Weights of a small transformer language model: 6 heads of 64 (2 for keys and values).
Each number is 128 + 32 x the weight over its row's rms, rounded and kept within 0 to 255. Layers, rows and columns count from 0. The size above them is the row's rms in percent of the matrix's.

# layer 6 attention output (transposed), 384x192, rms 0.142, rows 9-14,73-77,137-141, columns 0-63
size [102  99  99  97  96 102 103 100 103 114 107  99 104  96 107 105]
[[165 139 144 129 118 180  94 119 119 148  79 154  52 129 129 117 116 158 156 131 134 103 140 137 148  86  62 127 109  99 166 144 133 183 134  99 139 188 111 124 130 140 117 129  85 197 171 104 156 105  77 128  86  98 148 134 174 143 115  84 102 153 158 140]
 [104 135 166 114  92 172 117 104  98 141 113 100 138 127  86 173 158 180  64 126 105 121 145 128 147 109 101 167 213 132 136 150 100 107 135 148 106 128 113 127 114 137 116 110 118  68 105 136 156 133 160 130 158 109 124 135 167 158 102 116  57 118 139 147]
 [135 164 142 144 164 147 110  74 116 141 122 140  91  91  74  78 118 128 156 108 167 112 160 122  98  81 106 122 160 170 121  97  46 164 137 192 141 120 123 131 172 116 130 106 114 121 173 104 164  96 144 153 142 148 152 147  77 117 111 123 121 177  72  93]
 [162 106 157 166 190  79  90 151 173 127 147 149 124 141 144 123 147 145 138  50 165 176 129  93 143 167 147 155 140 129  51 112 135 137 127 165 127 163  98 147 127  83 101 126 201 152  86 175 111 145 106 106 135 111 147 143 141  95 120  91 158  92  94 134]
 [179  85 148 117 105 105 128 128 151 145 151 107 141 134 126 145 159  76  64  98 136 181 116 147 128 180 128 139 156 142 101 120 137  97 133 104 112 178 145 151  98 119 169 169 166  87 139 112 140 125 155 111 198 141  86 160  46 148 163 127 167 169 179 109]
 [ 94 117 129  78 107 144 159 139 109 132  91 141 131  77 128 108 149 160 114 101 149 167 117 141 152 132 125  96 172 119  71 132  64  73 168 136 131  94 198 111 112  83 154 148 145 134 150 150 150 157 185 141 139 136 125 192 114 173 161 148 178 102  91 116]
 [129 128 110 112 151  96 128 175 145 165 101 102  95 123 155 149 166 122  92 208 136  70  93 112 146  76  84  65 106 160 153 123 130 105 110 144 109 149 120 134 116 160 175 129 103 124 111  95 139 133 125 120  75 166 133 171 100 135 139 118 145 212 131  96]
 [132  98 153 143 131 132  52 155 112 150 110  93 115 130 138 134  97 104 124 151 112 118 172  96 180 156 112  72  82  99 121 136  80  95 125 139 161 127 115 146 118 107 153 162 132 136 144  65 145 103 112 106 122 132 131 111 136 141  77 132 149 131  99 154]
 [ 95 105 144 117  79 160 104 164 146 160 152 107 134 114  94 166  72  85 101 112 136 101 118  91 104  90  83 138 130 169 123  68 167 124 128 117 109 146 105 151  93 120 109 121  92 151 123  67 104 171 100  90 128 121  80 123 120 101 142 164 131 122  85 148]
 [108 140  79 158 143 184 139 167 169 105 110 149 121 134 127 179 109 179  47  80 125 116 155 113 101 155 189 157 126  73 107 129  86 118 145 135 130 102  54 163 119  87 160 107 118 241 137  90 126  99  51 221 103 131 131 158 122 111  96 170  75 148  94 124]
 [181 159 121 128 184 112 100  89 182 150 143 154 118 131 156 158 148 133 173 167 111 128 165  58  62  76 111 123 169 132 159 134  87 131 119 100 147 149 140 156 108 158 100 124  63 184  90 143 130 129 114  85 101 159 138  75  87  83 120 120 195 195 125 115]
 [128 107 105 130 138 134 179 192 102 142  92 109 111 120 131 149 160 177 124 130 155  85 126 127 133 144 131 150  88 108  86 109  79 171 193 125  72 108 184 175 135 106 160 148 166 141 183 119 114  98 126 138 126 170 115 103 129 115 130 127 140 110 132 120]
 [118 122 115 106 124 117 165  85 116 117 115 157  87 113  97 124 177 149 133 147 143  76 110 132 133 117 102  77  66  68  90 162  64 105  92 139 137 151 120 143 118 136  88 133  72  82 151 132 141 167 115 126 135 106 111  99  92  78 135  91 135  89 118 104]
 [163 105 118 126 111 124 143 171 139 150 139 103 134 171 136 154  93 119 100 161 158 128 142 157  93 112 138 151  95 180 127 181 134 136  98 115  80 155 120  88  66  94 139 143 121 171  99 139  95 141 159 139 115 174 116 102 108  78 141 147  78 124 150 120]
 [142 146 108 105 136 139  75 128 112 122  93 173 128  75 119  90  94 145 103  70 123 146  62 141 125 101 220 141  87 126  98 116 125 112 129 148 124 112 120  75 149 142  97 140  92 137  97  89  89 107 136 177 151 115 165  88 134 131 161 176 138 127 143 114]
 [135 124 137 133 109  92 141 103 121 114 150  91 185 117 103  86 161 194 161  95 162  97 173 126 198  94  93 134 163 210 103 152 202 152 138 191 122  86  71 130 171 104 159 119 138 159 108 126 108 106 181 106 197 155 132  88 147 178 184 140 135 177 157 109]]
# layer 6 attention value, 128x192, rms 0.172, rows 10-14, columns 0-63
size [ 99  96 107 105  96]
[[155 127 167 104 132 171 140 117 130 120 157 106 125 154 162 125  75  97 125 159 106 141 124 126  74 112  98 109 144 169 109 137 143  98 149 168 113  96 116 159 157  75 125 137  72  94 101  94 105 225 144 110 104 108 130 115 153  79 100 172 108 153 110 160]
 [146 124 109  80  80  94 123  98 141 174 157 114 109 139 111 156 156 105 174  67 133 160  92 144 102 150 143  96 151  90 185 147 115  97 130 109 163  87 137 121 122 131 139 150  60  99 111 145 179 186 134 110 142 186 113  89  70 187  75 108 130 122 111  66]
 [155 107 118 134 115  88 207 128 150 155 101  99  53  95 128 141 129 140  98 102 136 129 102 171 180 137 122 120 122 114 137 103 119  96 240  93 161  93 192 187 138 137 120 134 123 130 145 126 103 153 114 146 134  29 144 180 166 117 161 121 148 141 156 110]
 [115 154 110  50  53 111 143 100 160 120 148 164 147  94 149  92  78 112 115 137 151 114  98 135 123 131 117 103 107 127 170 165 115  79 180  90 125 124 162 132 119 146 161 148 183 119  95 169 121 121 162 129 110 147  95 139 123 165 193 220 118 181 100 201]
 [107 166 144  92 135 170  97 124 180  81 209 107 130 113 176 155 149 142 114 104  89  85 147 103 138  92 137 114  76 121 103 143  77  98 122 110 132 128 141 149 103 165 191  92 151 170 151 111 124 115 150  71 116 121 132 114  52 117 148 123 142 136 149 137]]